python train.py --n_layer=13 --d_model=96 --n_head=3 --n_kv_head=1 --head_dim=32 --d_mlp=384 --vocab_size=4096 --activation="gelu" --norm="layernorm" --norm_place="pre" --norm_eps=1e-06 --positions="learned+rope" --rope_base=52400.0 --rope_fraction=1.0 --qk_norm=false --attn_scale=0.177 --bias="none" --tie_embeddings=false --parallel_block=true --init="uniform" --init_std_qkv=0.0819 --init_std_o=0.0 --init_std_up=0.0819 --init_std_down=0.0 --optimizer="adamw" --lr=0.00325 --beta1=0.9 --beta2=0.98 --weight_decay=0.043 --lr_head=0.00642 --warmup_steps=556 --schedule="wsd" --decay_fraction=0.908 --decay_shape="pow" --final_lr_fraction=0.0 --batch_tokens=16384 --seq_len=1024 --doc_mask=false --train_tokens=104000000 --steps=6348 --dataset="wikipedia_en"
Each number is 128 + 24 x the weight over its row's rms, rounded and kept within 0 to 255. Layers, rows and columns count from 0. The size above them is the row's rms in percent of the matrix's.

# layer 2 MLP down (transposed), 384x96, rms 0.0918, rows 110-209, columns 0-31
size [109 109  87  89  74 112  94  97 103  88  80 110 100 116 114 105  93 153  83 110 102 154  87 123 115  62  67 101  80 100 102  96 104 101  95 114  89  94  86  62  75  93 101  82 101 124  79 110 106 121 119  88  84 143 106 110  89 115 118 104  99 108 132 110  76  81 105  92  68  84 124 102  86  96 103 111  99 108 123 104  83 103 132  87 135  89 120  95 109  99 144 119 118  99  75  70 105 128 101 101]
[[131 158 137 140 145 175  64 136 145 103 131 129 117  92 124 131 111 158  97  79 185 175 143 124  93 133 130 135 121  98 135  82]
 [111 169 174 154 148 138  82 128 132 120 130 129 130 118 111 112 112 159  98 100 181 135 155 122  99  90 132 139 102  82 113  67]
 [163 116 112 103 114 128  99 139 109 117  86 121 150 143 154 160 126  95 141 143  88  96 118 116 178 162  80  99 159  93 100 146]
 [111 146 160 106 119 126 159 152 171 100 157 118 116 139 135 122 137 140  92 114  70 109  97 143 193 111 109 152 153  68 138 135]
 [126 120 120 159 130 148 137  97 166 122 124 180  91 139  96 125 135 132 141  73 116 126 120 170 125 165 153 120 131 127 148 146]
 [122 164 153 144 155 166  43 135 141 137 119 101 131  89 119 130 114 142 141 107 167 148 168 112 119 121 128 162  94 109 141 100]
 [195 130 124 117 140 119 115 116 150 165 103 176 107  84 162 109 168 114 119 108 138 157 113 177 141 124 144 127 167 124 127 174]
 [126 145 130 138 137 163  81 105 162 128 129 137  93  87 121 143  97 149 121 111 177 159 114 133  76  94  91 115 143  75 128 104]
 [116 168 145 126 142 141  71 141 113 103 136 139 114  86 138 139 117 155 153 100 151 168 144 109  77 118 139 130 113  82 130 108]
 [175 140 111 119 131 142 150 148 149 133 146 170  99 103 170 123 130 134 144 119 103 124 145 131  96 131 129  95 144 154 120 134]
 [ 88 141 144 115 158 129 145 135  74 147 123 110 155 130 110 112 151 116 129 156 123 123 120 143 117 137 130 146 122 136 143 128]
 [117 109 112 122 116 162  70 106 154 120 151 154 135 151 139 122 126 143 127 176 111 157 150 159 115 149 133 135 155 147 102  68]
 [134 138 139  86 143  62 111 113 206 142  77 124 126  88 112 112 165 117 161 114 148 123 135 126 127 112 131 134  98 149 111 138]
 [131 154 158 147 148 162  47 145 117  93  95 115 116  90 112 138 108 151 146  96 158 164 132 103  92  93 112 135 138  83 127  98]
 [139 137 159 142 132 149  60 128 136 110 125 115 141 114 127 136 131 137 149 108 163 153 156 127  83 121 110 154 120  78 127 108]
 [ 91 141 148 140 142 159  77 141 133 128 125 128 111  83  99  99 137 148 142 102 120 140 182 121 101 103 128 157 143 115 143 106]
 [121 118 103 157  80 126  97 151 166 122 100 124 136 110 160  95 162 118 145 121  74 171 112 149 146 130 146 115 126 163 114 145]
 [148 144 139 164 135 140  87 161  98 115 144 102  97 102 130 142 133 138 137 124 144 114 150 123 127 126 166 149 136 142  93 122]
 [112 134 169 125 115 158  88 143 122 126 136 121 166 126 135 132  87 148 146 144 152 131 111 127  94 115 143 108 159 120 170 155]
 [143 128 114 132 134 136  92 136 128 111 181 103 121 128 152  94 113 170 133 131 108 132 122 137 116  89 143 143 140 130 103 123]
 [122 151 135 145 174 132  57 133 104 143 113  92 178 112 119 140 147 137  87 111 149 134 141  98 119 110 132 134 134  65 109 121]
 [143 139 102 123 132 177  99 130 125 109 128 133  91  97 128 100 108 177 161 109 175 128 157 140 157 146 200 149 158 136 134 162]
 [140 162 135 118 168  87  96 129 140 110 109 130 144 129 127 132 172 102 126 142 126 138 132 120 123 116 186 154 186 120 105 155]
 [134 117 123 143  87 124 146 145 135 120 150 127 103 107 127 135 185 121 136 166  71 102  87 129 176  81 105 121 171 107  98 114]
 [178 137 137 105  81 102  70 107 101 183 119  96 138 113 101 122 134 159 150 140 140 124 153 122 114 117 129 124 126 116  80 138]
 [133  92 105 154 132 120 113 126 100 104 129 161 114 130  97 121 143 133 110 167 114 185 132 153 118 131 151 102 144 106 169 156]
 [113 145 101 138 123 146 102 155 123 120 112 169 107 161 106 134 105 163 121 117 118 119 159 127 112 132  88 125 146 126 125  86]
 [148 127 156 157 132 102  83 141 159 103 112 131 120 111 162 129 111 127 139 126 119 119 135 145  99 160 145  82 170  97 122 128]
 [115 140 133 131 137 176  48 155 113 114 136 101 115  93  84 133 147 143 137 135 120 125 139 123  86 135 102 129 141 134 129  98]
 [155 125 117 160 123 134 110  85 123 152 163 122 145 156 128 133 123 134 124 118 182 142 207 166 103 132 122 140 139 158 150 118]
 [149 126 141 164 168 113 163  77 145 121 113 103 162 160  94 119 116 113 121 129  80 104 145  86 151 104 154 117 129 136 133 129]
 [133 108 146  96 105  61  77 128  92 135 155 107 140 152 182 119  84 113 148 142 117 101 136 125 115 163 136 150  84 136 158 105]
 [117 119 109 112 155 120  94 109  94 125 137 137  84 103 166 138  88 121 111 130 168 144 108 137 117 150  96 115 125 150 154 161]
 [109 115 136 101 121 142  87 123 139 136 124 135 102  80 106 112 131 127 146 120 165 131 163 128 134 191 141 180 138 166 143 137]
 [132 143 131 118 146 133  76 124 160  88 148 146 152  82 139 147 185 103 147 153 162 139 120 129 142 105 136 165 118 126 125 135]
 [ 97 128 141 143 142  96 107 108 126 137 134 129 126 105 114 171 161 156 128 136  76 128 126 110 141 146  92 130 133 128  94 113]
 [141 179 131 148 108 125 104 147  88  79 176 111 135 128 105 165 139 138 117 169 112  95 150 102 152 119 121 133 144 148 170 156]
 [101 144 117 102  91 118 139  89 173 187 142 157 148  89 105 116 138 132 149  93 171 149 111 140  89  88  93 108 114 118  93 134]
 [137 109 116 107 130 142  79 122 163 114  81 113 122 142  84 107 142 132 155 118 122  84 136 140 141 182 171 135 107 124 184 130]
 [156 156 113 155 147 158  49 122 137 126 115 135 137 115 110 138 102 111  96 152 154 105 116 149  85 130 106 128  92 106  96 133]
 [122 129 127  81 137 114 112 113 153 143  86 125  87 107 150 162 104 138 142 165 148  83 112 116 165 143 136 128 157 181 144 117]
 [149 176 136 114 126 140 116 115 166 113  90 109 132 114 138 128 129 145 128 131 115 106 178 114 121 157 132 134 120 140  61 117]
 [154 135 137 183 149 118  74 138 113 113 121 137 135  95 150 113 117 153 120 116 121 126 178 103  79  88 142 148 117  74 110 122]
 [140 136  99 132 106 160 121 129 102 124  93 130 129 153 123 148  87  77 112 150 108 144 137 115 136 131 123  94 165 102 166 163]
 [101 156 120 151 105  92  64 124 125 146 149 129 137  83 101 131 157 110 162 130 161 138 117 130 143 113 135 133 109  98 110 100]
 [120 166 150 150 161 144  82 127 138 105 119 144 116  95 124 128  95 156  98  83 165 146 136 111  95 121 141 120 111  78 137 110]
 [102 146 126 126 127 136 124 163 177 153 153 125  81 147 121 147 103  97 102  87  98 151 115 139 160 174  79 105  95  78 168 126]
 [110 146 160 135 149 169  57 146 179 129 116 125 103  92 128 135 124 133 136 106 174 134 140 124  78  98 147 137 109  70 141 121]
 [156 112 117 117 142 133 112 145 133 121 100 125 105 122  94 101 132 110 156 145 162 152 194 134 104 148 159 150 152  81 129 106]
 [151 151  93 103 179 129 133 140 132 131 114 169 132 114 162 151  91 146 109 120 136 136 113  77  81 163 157 126 102 108 139 107]
 [118 145 137 142 136 182 100 117 107 128 126 104 107  93 126 148 124 150 154  92 144 180 158 135  86  99 132 150 133  62 139 108]
 [126 155 127 114 116 149 124  83 125 151  91 115 167 151 136 137 144  93  98 120 114  88 128 147 149 163 145 125 147 138 116 103]
 [131 149 137 110 149 134 113 116 179 116 160 137 119 114 142  81 127 145 174 136 100 108 102 143 156 142 137 133 164 116  93 132]
 [ 88 117 166 147 154 175  89 133 134 112 115 118 197 142 150 166 118 139 109 111  98 117 151 133 121 141 100 141 126 125 171 133]
 [121 158 142 166 167 146  88 147 135 111 136 125 110  90 121 144 123 166 131  90 149 150 131 122  82 113 139 118 118  72 130  91]
 [141 139 149 110 103 132 118 134 102 112 141  74 144 120 140  88 122 142 141 122  94 115 102 125 122 139 181 138 119 127 151 152]
 [130 131 139 120 151 100  67 128  99 138 130 109 159  95 160 114 122 129 139 136 137 126 153 105 124 158 132 153 120 144 107 116]
 [158 153  93 125  94 144 111 109  91 134 117 158 145 157 103 119 157  99 122 134  86  58 137 159 120 156 114 118 155 148 106 124]
 [123 141 126 152 156 169  73 123 141 120 105 144 112  99 139 104  92 175 147  98 144 158 143 101  86 125 120 131 148  72 145  93]
 [126 122 143 171 131 147  86 160 110 137  64 119 169 102 111 112 109 153 128 101 174 136 134 113  85 141 131  90 118  74 108 112]
 [136 153 104 123 167 122  97 125 112 130 109 117 118 100 135 128 115 111 114 130 175 164 123 173 141 104 111 134 158 109  98 134]
 [148 124 152 150 150 135  75  91 129 134 143 100 140 130 130 117 117 171  96 118  82 142 117 136  66 123  86 145 136 111 115 113]
 [108 141 150 161 132 124 125 122  55 107 111 131 123  73 140 109  93 120  85 119 131 176 158 117 131 132 152 119 116 137 114 123]
 [132 183 119 142 100 147 124 141  92 101 104  84 143 137 105 112  77 169 123 116 128 150 136 112 132 114 158 148 141 120 134 131]
 [153  97 103 143  98 133 118 127  90 151  96 141  87 167 156 155 158 118 127 132 162 114 145 128 119 145  88 130 162 141 132 126]
 [154 106 113 115 161 129 105 148 119 129 150 110 120 139 148 140 150 142 179 125 105 106 127 115 132 164 133 117 152 129  86  84]
 [121 140 115 137 127 101 129 151 118 125 180 112 123 119 137 152 135  79 117 163 143 120 100  77 156  87 104 167 171 151 109 150]
 [ 92 103 162 148 190 127  88 124 136 141 147 135 126 151  71 101 155 135 177  91 145 119 139 160  58 116 130 156 119  88 121 124]
 [185 114 120 126 137 106  93 166 143 140 165 130 163 104 140 128 137 125 128 154 130  82 121 158 142 123 181 161 166  83 169 107]
 [153 112 137 128 101 148 118 136 114 128 117 130 103  91 141 121 140 139 110 134 133  90 172 101 130 137 174 127 113 122 147  84]
 [135 121 140 135  91 119 125 150 129 121 134 129 118 106 100 135 181 135 143 157  77  98 113 107 171  90 110 117 146  93 101 113]
 [117 162 153 160 153 156 109 149 149 115 122 131 105 100 124 130 111 163 135  99 176 152 157 120  68 104 144 125 102  69 156  98]
 [127 118 145 134 119 149 112 151 147 155 150 116 127 145 140 149 114 133 131 167 119 111 178 104 108 121 133 111  84 114 127 130]
 [122 138 153 167 144  99 101 156 124 183 137 113 134 138  94 130 123 177  99 152 127 125  72 129  96 124 128  92 133 117 133  84]
 [139 116 155 137 124 134 126 118 134 106 145 126 168  97 144 143 188 134  98 153  78 101 146 135  90 156 139 138 115 130 134 107]
 [118 122 151 162 130 174  80 153 124 118 117 108 130 103 118 137 138 153 148  80 158 148 142 109  79 103 132 135 115  84 133  98]
 [137 137 147 157 146 152  73 143 112 156 107 116 150 105 102 123 169 115  95 123 128 169 126 152  73  92 141 181 129 117 167 113]
 [130 153 132 157 160 132  47 139 133 124 122 142 111  80 144 137  72 145 112 107 155 158 157 108 107 103 133 136 112  60 150 129]
 [112 143 119  99 131 119  97 150 158 131 125 142 151 105 147 121 167 201 115 128 163  78 101 114  84 135 147  77 137  85 156  91]
 [120 118 140 151 158 146 102 160 116 113 135 127 112 116 109  89 162 130 132 142  80 124 157 135 147 107 134 158 150 168 111 153]
 [159 118 108 100  99 136 103 121 117 122 166 104 138 166 113 121 120 136 122 115 131 159 106 132 110 102 148 143 118 105 130  81]
 [111 155 151 155 167 165  81 161 120 132 128 105  99  73 129 152 135 154 111  93 162 164 133  93  92 126 153 137 117  66 146 111]
 [ 96 127 122 147 119 165  79 163 160  97 120  99 154 122 131 117 141 172 128 177 100  93 111 111 113  66 115 133 100  87 168 112]
 [174 121 167 143 116 165 166 159 112 133 104 149 126  93 100 157 130  95 104 136 124 114 134 111 100 102 160 152 121  90 132 133]
 [ 67 131 131 127 142 166 113 151 144  78 102 115 159 158 141 120 122 164 126 165  79 113 137  87 111 111 119 111 111 124 165 116]
 [125 106 120 138  99 135 130 126  95 129 152 151 156 121 104 146 178 126 120 126  80  92 152 149 130 187 116 135 156 160 139 129]
 [ 82 113 175 118 156 159 104 153 156  95  81 130 191 144 115 142 129 134 113 116  85  91 120 146 119 135 132 125 118 109 176 140]
 [100 124 182 115 109 136 120 123 178 156 125 142 149 153 120 145 134 162 128 127 133  92 131 151 158 123  79  98 169 124 106 105]
 [132 117 160  87 102 143 111 185 122 127 118 127 142  99 151 124 109 154 129 141  84 121  94 115 121 147 138 136 119 209 173 157]
 [120 143 148 138 116 151  80 167 132 128 130 101  90  83 125 140 123 148 128  99 167 167 128  92  73 119 142 120 103  87 105 107]
 [161 130 141 101  97 100  96 125  92 152 117 116 133 139 105 133 112 140 131 118 112  93 157 121 145 130 110 101 136 113  96 128]
 [143 106 148 161 138 113 175 108 118 118  70  86 177 193 102 110 120 114 116 149  82 120 131 129 136 147 121 120 104 164 128  95]
 [111 136 105 101 126  95 154 118 135 169 132 146 100 113 128 155 120  91 109 114 157 121  86 122  84 121  97 138 115 121 115 113]
 [129 102 132 129 141 115  86 164 134 115  95  99 152 101 141  95 138 106 133 134 148  74  99 116 133 176 126 176 122 112 132 125]
 [159 159 121 113 105 137  20 112 170 110 124 142 143 106 167 128 150 138 144 120 152 116 180  76 141 122 112 113 143 113 123 111]
 [142 104 112  62 131 158  98 119 152 136 113 136 155 127 141 124 138 115 131 116 152 129 131 135 152 156 157 124  90 162 138 105]
 [124 163 147 138 114 142  97  98 169 153 147 131  69 131 161 136 158 122 142 144 159  95 107 157 107 105 118 122  80 151 109 125]
 [124 134 147 138 149 147  78 159 145 130 122 120 122 102 119 109 105 148 130 106 173 149 121 101  89 111 143 146 111  56 139 107]
 [137 165 147 129 158 153  87 149 150 100 145 113 115  86 120 133 112 155 133 101 197 166 160 115  82 113 139 121 111  90 163 100]
 [137 114 138 149 119 148 166 118 115 126 121  94 124 154 121 122 136 102 151 147  38  81 131 121 114 119 139 142 114 134 139 115]]
# layer 2 MLP up, 384x96, rms 0.15, rows 111-210, columns 0-31
size [ 95 111 102 105  88 102  87  73 101 110 122 106  77  80  99  99 115  99 118  93 135 100 107 114  96 106 103  97 107 111  99 112  95 106  97  90 107 108  94  97 101  94  96 104  79  96  87 111 116  85 111  95 114  78 119 100 106  86  94 109 115 110 118 114 108 109 107  96 116 104  81 108  95 103  77  96  91 109 105 111  70 110  97 123  90 115 115 104  85 138 106 114 108  92  87 108  80  73 102  94]
[[117 144 159 160 155 140  96 112 180 109 145 152 150  98 148 163 139 164 147 119 129 164 157 118 130 127 118 122 132 111 168  89]
 [130 151 132 131 100 158  96 140 117  93 108 160 131 130 144  98 103 142 139 140 162 147 128 103 137 158 174 113 149 126 140 124]
 [131 112 160 158 124 141 146 138 122  96  65 127 135 114 121 112 115 160 207 121 127 111 127  98 136 135 161 116 107 103 150 133]
 [125 138 111 182 136 174 123  82 162 121 109 165 141 117 131 143 111 177  94 130 110 142 126 138  99 151  99 131 151 103 151 123]
 [ 68 165 152 162 174 167  95 106 157 112 134 135 158 112  94 127 128 127 126 125 127 170 146 126  88 111 117 182 141  84 162  91]
 [110 129 137 137 116 166 115 100 147 119 120 162 110  94 135 109  96 159 115  69 135 124 134 157 134 115 184 171 174 128 150 125]
 [111 168 173 146 148 150 105 123 135 107 119 129 114  95  76 109  89 122 115  89 128 142 130 126 114  94  90 136  86 111 139  97]
 [143 161 150 133 132 140 103 102 127 120 173 168 101  84 142 125  91 148 156  93 172 166 154 129  92 109 124 110 141  93 126  92]
 [126 177 145 139 139 105 130 126 168  78 135 182  83  81 142 113 110 110 122 145 102 133 141 148  98 119 129 144 164 141 149 124]
 [125 134 168 144 133 143 100  66 158 134 104 137  96 131 152 131 129 181 120 154 112 143 157  95 124 119 118 133 131 133 194  90]
 [125 133 139 167 126 109 102 112 148  91 137 145 156 124  95 137  87 128  84 123 110 134 144 166  98 102 114 146 150  84 139 110]
 [109 143 151 161 154  98 128 148 166 137 106 133 180 105  64 126 146 148 120 132 130 116 144 101 138 116 150 148 121 119 123 131]
 [115 159 167 166 122 180 111 119 126  82 106 140 120 122 114 151  93 155 124 123 157 183 119 132 111 118  97 150 108  85 125  92]
 [118 160 169 137 144 145 108 122 124  84 161 141 152 112 137 153 114 138 156 134 131 141 151 123 113 109 130 159 122 112 131  86]
 [107 176 152 149 136 142  97 145 150 124 136 168 101 107 110 124 148 119 114 139 123 148 155 123  92  99 104 155 156 104 131 130]
 [115 105 123 184 144 124 102 139 135  90 150 107  85 120 128  96 143 124 163 151 127 174 150 105 130 129 145 107 155 116 116 108]
 [143 136 155 179 167 167 108 134 118 113 146 139  91  95 123 122 123 165 125 113 109 141 118 124 101 103 122 109 136 103  87 127]
 [124 149 161 107 170 127 116  87 128  96 159 111 170 150 137 118 128 117 160 137 160 152 161 124 110  87 163 142 130 136 127 121]
 [ 97 140 152 133 121 141  82 116 107 135  80 114 142 121  99 125 113 190 109 148 130 131 188 138 116  98 127 157 121  80 144 114]
 [ 99 155 156 175 139 109  75 119 151 129 111 127 143  90 140 141 153 145 105 119 129 184 150 112 109 116  96 132 148 102 141  72]
 [154 134 146 165 146 151 106 123 117 115  66 133 107 100 104 119 114 161 185 126 136 151 123 144 126  88 114 151 119 117 118 114]
 [129 135 119 178 157 142 102 142 110 130  98 136  96 101 122 110 138 131 103 100 144 149 146 148 143  88 154 134 167 115 137  81]
 [134 138 149 158 147 134  96 127  94  86 142 179  73 119 113 112 119 168 167 104 117 115 137 108 101 152 121 110 127 114 123 116]
 [131 152 174 166 140 111  92 120 119 128 114 117  92 106 101 118 105 159 138 120 140 147 141 136 144 114 138 130 100 109 101 135]
 [130 119 162 122 126  96 129 110 114  92 143 117 145 140 106 149 120 140  91 151 121 169 144  99 102 101 126 138 121  92 148 117]
 [ 90 133 170 152 146 137  78  70 159 108 104 121 116 109 146 116  70 181 116 120 114 144 131 132 124 100 134 139 121 117 138 154]
 [122 143 146 145 122 135  85 117 104 127 152 137 121  75 107 108  96 171 135 114 145 158 149 111 118 117 142 155 107  81 154 130]
 [139 138 124 138 104 158 118 114 133 116 132 134 114 101 105 140  75 163 121 125 122 160 141 136 118  82 136 140 159 127 159  80]
 [114 124 142 141 190 101  88  74 133 141 105 116 149 105 139 145  78 108 122  93 138 134 171 137 123  74 138 154 122 112 115 123]
 [142 144 147 190 149 129 137 121 162  89  50 142 177 129 127 113 101 145 142 107 144 126 138  78 146  91 148 186 146 146 156 109]
 [158 117 119 117 119  92 107 129 124 137 120 106  60 118 159 122 139 139 145 144 108 127 142  95 126 137 147 125 132 132 122 108]
 [119 128 149  90 138 121 111 144 177  88 143 122  96  77 136 108 148 166 177 141 100 165 113 144 149 110 107 149  63 123 129 145]
 [ 79 146 183 134 139 110 104  83 137  87  98 172 139  96 109 134 137 143 137 113 109 148 153 113 108 138 134 164 165 143 116 121]
 [115 110 151 144 160 120 103 107  93  97 127  89 122  98 130 150 153 172 111 143 148 145 116 153 128 124 161 143 186 109 129 106]
 [131 116 151 145 159 113  85 110 127  95 139 137 100  90 131 156 102 126 136 132  93 116 155  83 127 151 117 158  79  99 137 146]
 [152 168 115 116 100 122 120 110  79  68 136 134 120 101  88 126 108 137 121 139 106 120 149 121 116 106 104 135 161 131 152 129]
 [102 145 131 122 151 144 106 127 150 143 148 194 133 122 119 139 126 108 175 137 119 143 151 133 129 104 130 143 113  96 150 143]
 [108 138 168 121 167 142 116 137 149  69  97  99 146 125  85 128 111 124 170  78 144 144 137 116 135 128 169 150 127 130 135 120]
 [ 98 187 133 171 128 154  74 117 141  97 147 134 130 104 112 120 131 152 131 120 143 163 181 117 101  96 114 136 123 122 119 120]
 [150 137 106 129 136 101 118  98 138 131 143 122 105 113 137 148 134 133 139 154 127 128 135 110 109  95 171 120 132 152 117 117]
 [119 180 111 153 152 138 127 134 152  72 103 147 139 127 111 116  60 142 133 110 105 150 156  93 103  87 135 134 144 103  98 123]
 [135 147 130 176 150 119  83 124 155  98 156 117 124 100 125 141 113 143 128 132 124 153 114 120 121 114 120 125 123 120 164 111]
 [123 165 126 128 149 119 127 108 130 117 108 100 128 139  87 125 129  89 160 161 110 170 142  79 144  98 130  88 127  93 142 139]
 [ 99 144 146 113  89 102  94 113 108 105 161  95 109 109  93 147 131 106 133 170 131 127 167 101 151 161  97 121 119 132 150 141]
 [101 185 135 147 136 148  80 130 156 118 164 158 102 120 116 141 114 162 127  95 150 129 157 134 104  87 117 113 127 100 108  75]
 [127 158 122 139 145 129  99  88 158 132 163 147  90 137 161 154  86 103 161 141 120 145 128  99 136 162 115 107 104  82 163  98]
 [102 167 142 144 185 165 110 110 134 136 114 134 117  87 124 132 148 153 135 103 119 156 161 125 118 132 163 156 117 129 137 101]
 [153 137 128 151 111 144 125 152  99 128 101 119 119 136 131 124 126 121 173 137 150 176 124 108 120 147 144 178 131  91 153 123]
 [107 135 113 143 132 169  61 149 115 107 106 160 106  95 129  99 123 159 133 142 112 139 117 111 120 109 131 124 141  79 104 114]
 [119 166 184 158 134 170 108  94 140 139 153  82 100  91  95 164  92 144 154 112 159 160 119 126 112 109 135 111 136 131 108 123]
 [162 111 125 140 123  84  61 105 121 142 131 126 102 102 138 126 142 105 167 159 117 146 158  89 115 112 132 132  96 133 113 120]
 [106 179 118 131 117 119  88  87 142  85 148 137 120 131 133  97  81 155 169 134 140 106 133 140 107 111 141 119 186 107 130 130]
 [ 94 145 158 171 166 156 103 104 141 137 121 106 173 122 150 178 142 126 104 125 104 152 153  90 104 100 108 144  88 114 134 136]
 [106 172 142 148 141 141  80 125 161 128 161 127  98  82 145 135 135 158 160  93 176 149 134 123 117  98 111 105 118  86 145  63]
 [148 152 137 160  96 120 116 124 150  98  71 110 104  87 127 163  85 127 150 165 101 137 137 142 127 117 118 143 163 121 111 143]
 [150 132 140 137 128 134  96 109  95 126  99 112 143  90 161 158 157 116 153 141 113 128 168 101 113 112 173 127 117 113 111 105]
 [143 124 110 106 114 109  50 112 121 131 121 100 137  87 124 158 130 115 152 143 101 121 149 124  95 126 137 154 112 132 141 116]
 [128 137 150 166 144 166  78 102 182 113 122 181 160  82 122 127  75 120 137 131 133 173 149 132 108  94 100 125 149 128 148 139]
 [ 82 117 140 176 111 150 105 120 120 127 114 164 152 116  83 116  95 149 105  97 134 166 120 113 107  68 141 144 103  90 130 130]
 [116 148 131 142 145 131 106 130 135 133 111  85  84 115 121  86  87 144 123 113 132 147 127 136 139  64 124 143 158 101 166 135]
 [124 152 137 140  96 131 109  76 145 114 111 156  86 122 118  97 113 138  97 117 131 155 115 137  96 119 123 139 162  96 126  83]
 [109 124 139 181 114 127  77 121 113  81 109 136 174 103 125 145  95 137 123 110 126 167 148 130  92 142 153  96  99 122 145 113]
 [146 153 154 164  94 126 115 115 150  94  96 124 109  86 140 148  79 141 194 149 125 133 128 150 130 105 134 159 153 109 107 132]
 [121 140 137 147 171 129  89 104 113 140 111 187 129  85 113 110 138 118 108  96 131 148 148 113 105 131 129 133 149 147 126 108]
 [130 118 132 137 144 140 102 141  91 108 111 122  84 116 161 130 155 163 201 147 101 126 142 134 133 132 133 107 159 114 128  96]
 [136 128 141 173  94 135  66 103  82  98 136 144 129 104  91 157 114 160 112 129 102 132 154 125  96 113 140 144 168 114 109 124]
 [122 144 127 137 124 125 117 113 137 119 138 138 119  95 133 123 156 128 146 169 118 137 153 115 109 109 168 150 141 138 143 104]
 [146 129 140 111 132 153 108 118 118 102 117 128 122 135 126 106 146 150 137 173 146 124 144 113 128 139 165 160 159  79 147 117]
 [110 123 131 151 122 118 111  68 145 123 128 132 102  97 143 149  71 156 116 116 103 132 156 140 117 102  84 121 114 123 141  91]
 [117 134 135 151 121 143 124 150  86 109 153 145  69 122  91 109 124 156 168 117 115 139 115 116 136 150 120  95 148  99 117 118]
 [106 157 139 150 149 154 103 116 156 119 154 155 101  90 128 138  86 146 149 101 147 174 137 116  98 106 109 112 128 110 164  94]
 [109 153 108 157 156 147 110  99 146 110 155 158 175 116 149 178 166 151 102 123 129 136 165 127  88 117 134 131 159 120 153 120]
 [114 129 149 146 158 131  72  81 151 140 145 119  97 113 159  95 112 120 155 141 125 134 137 142 123 143 123 118 140 138 143 108]
 [165 134 119 142 124 134 128 168 140 110 118 154  98 139 107  97 144 139 139 104 151 120 175 139 124 113 130 158 109 110 117 100]
 [108 143 174 179 133 164  83 116 120  91 134 132 115 120 102 129 138 150 143 110 148 147 135 129  95  89 136 150 148  90 128 127]
 [141 116 135 134 158 123 106 138 114 124 134 136 125 141  69 141 154 162 112 127 148 164 151 127 120 125 109 192 139 103 139  91]
 [133 131 164 142 126 144  76  95 136 137 113 156 145 108  94 152  95 137 102 123 117 167 164  98 114  91 129 145 124 113 148 114]
 [155 137 145 139 150 164 126 153 153 120 152 108 111 145 123 123 106 113 144  92 140 169 151 121 116 122 126 146  86 122 131 106]
 [150 116 110 166 125 151  91 138  84  81 142 156  99  98 107 128 129 111 166 115 108 139 138 117  86  94 183  97 139 145 124  91]
 [101 181 103 149  88 158 120  79  95  85 143 153 135 119 143 141 131 128 148 127 174 159 139  94 119 155 122 139 144 105 129 122]
 [127 173 148 152 154 175 101 151 122 128 129  92 119  74 142 143 116 128 140  84 129 177 132 116 115 132 118 104  91  77 152 111]
 [100 134 155 122 189 149 114 140 162 129  85  94 139 125 136 127 121 159 118  98 128 149 169 125 118 132 113 147  89  74 157 104]
 [ 95 141 137 144 158 129 149  92  96 177 151 123 121 124 132 168 154 120 132  83 101 155 144  97 107 123 134 148 112 115 136 134]
 [105 127 169 140 158 159 128 150 161 109  79  76 152 126 107 120  73 165 114 127 106 136 151  98  92 132 126 174  89 135 164 104]
 [113 148 122 154  99 138 105 105 112  69 173 124 157 117 126 152 135 141 130 143 132 109 162 135 113 123 103 157 185  91 135 103]
 [ 86 141 145 183 183 160  80 112 141 106 125  83 164 125 124 167 110 138  94 123 120 119 157 123 116 107  99 112 125 121 130 142]
 [108 109 134 154 162 139  59  74 143 138 144  97 149 114 112 151  84 134  98 149 128 139 148 129 117 104 137 119 145 125 140 132]
 [122 119 101 136  86 108 109 122 108 111 138 182  80 116 131 114 120 142 145 121 124 129 118 121  98  89 127 105 135 142 150 110]
 [130 157 151 122 144 147  98 121 131 110 139 123  83  87 110 132 124 155 169  78 139 137 148 115 125 108 125 137 103  95 158 131]
 [132 120 144 166 123 108  87 112 122 121 130 118 108  79  89 141  98 185 130 116 133 131 137 107 124 117 149 100 138 114 103 133]
 [ 84 190 157 173 136 153 124 128 154 103 139 120 142 113 102 118 108 109 138 113 100 129 124 114 129 148 159 113  93 141 126 111]
 [105 147 125 141 158 109 102 146 134 133  68 106 109  99  88 152 152 128 133 120 145 152 125 128 120 120 140 151  98 104 128  84]
 [ 91 135 141 169 146 151 109 136 171  92 124 160 179 118 119 119 118 183 118  86 149 139 120 168 120  84 137 129 135 116 138 133]
 [109 151 153 150 171 140  73  95 164 114  85 182 125  92 140 131 121 142 123  73 122 167 157 112 117 102 117 136 109 103 146 120]
 [ 86 125 143 120 106 165  83  98 127 145 128 163  89  87 167 159 138 176 138 159  78 126 165 154 134 132 104 112 147 144 114  73]
 [111 169 149 140 161 158 104 139 146 111 139 145 164 116 111 126 138 173 126 132 136 171 134 100  93 115 103 135 101  76 104 110]
 [116 130 154 148 146 160  55  97 131 136 145 174 109 119 111 141  98 126 117  90 162 160 152 111 115  81 115 148 117  94 122 102]
 [127 146 131 120 173 167  88 131 124 103 155 119 127  94 116 110  70 145 151  84 146 169 143 119 102 138 125 126 121  92 133  82]
 [152 152 141 177 101 104 134 120 131 115 120 147 165 109  95 144 134 166 112 161  93 112 142  67 131 142 137 128 139 139 120 121]
 [145 127 180 128 131 128 109 110 138 113 156 125 106 132 132 113  89 105 144 120 138 138 142  96 138 128  84 109 146  81 120 111]]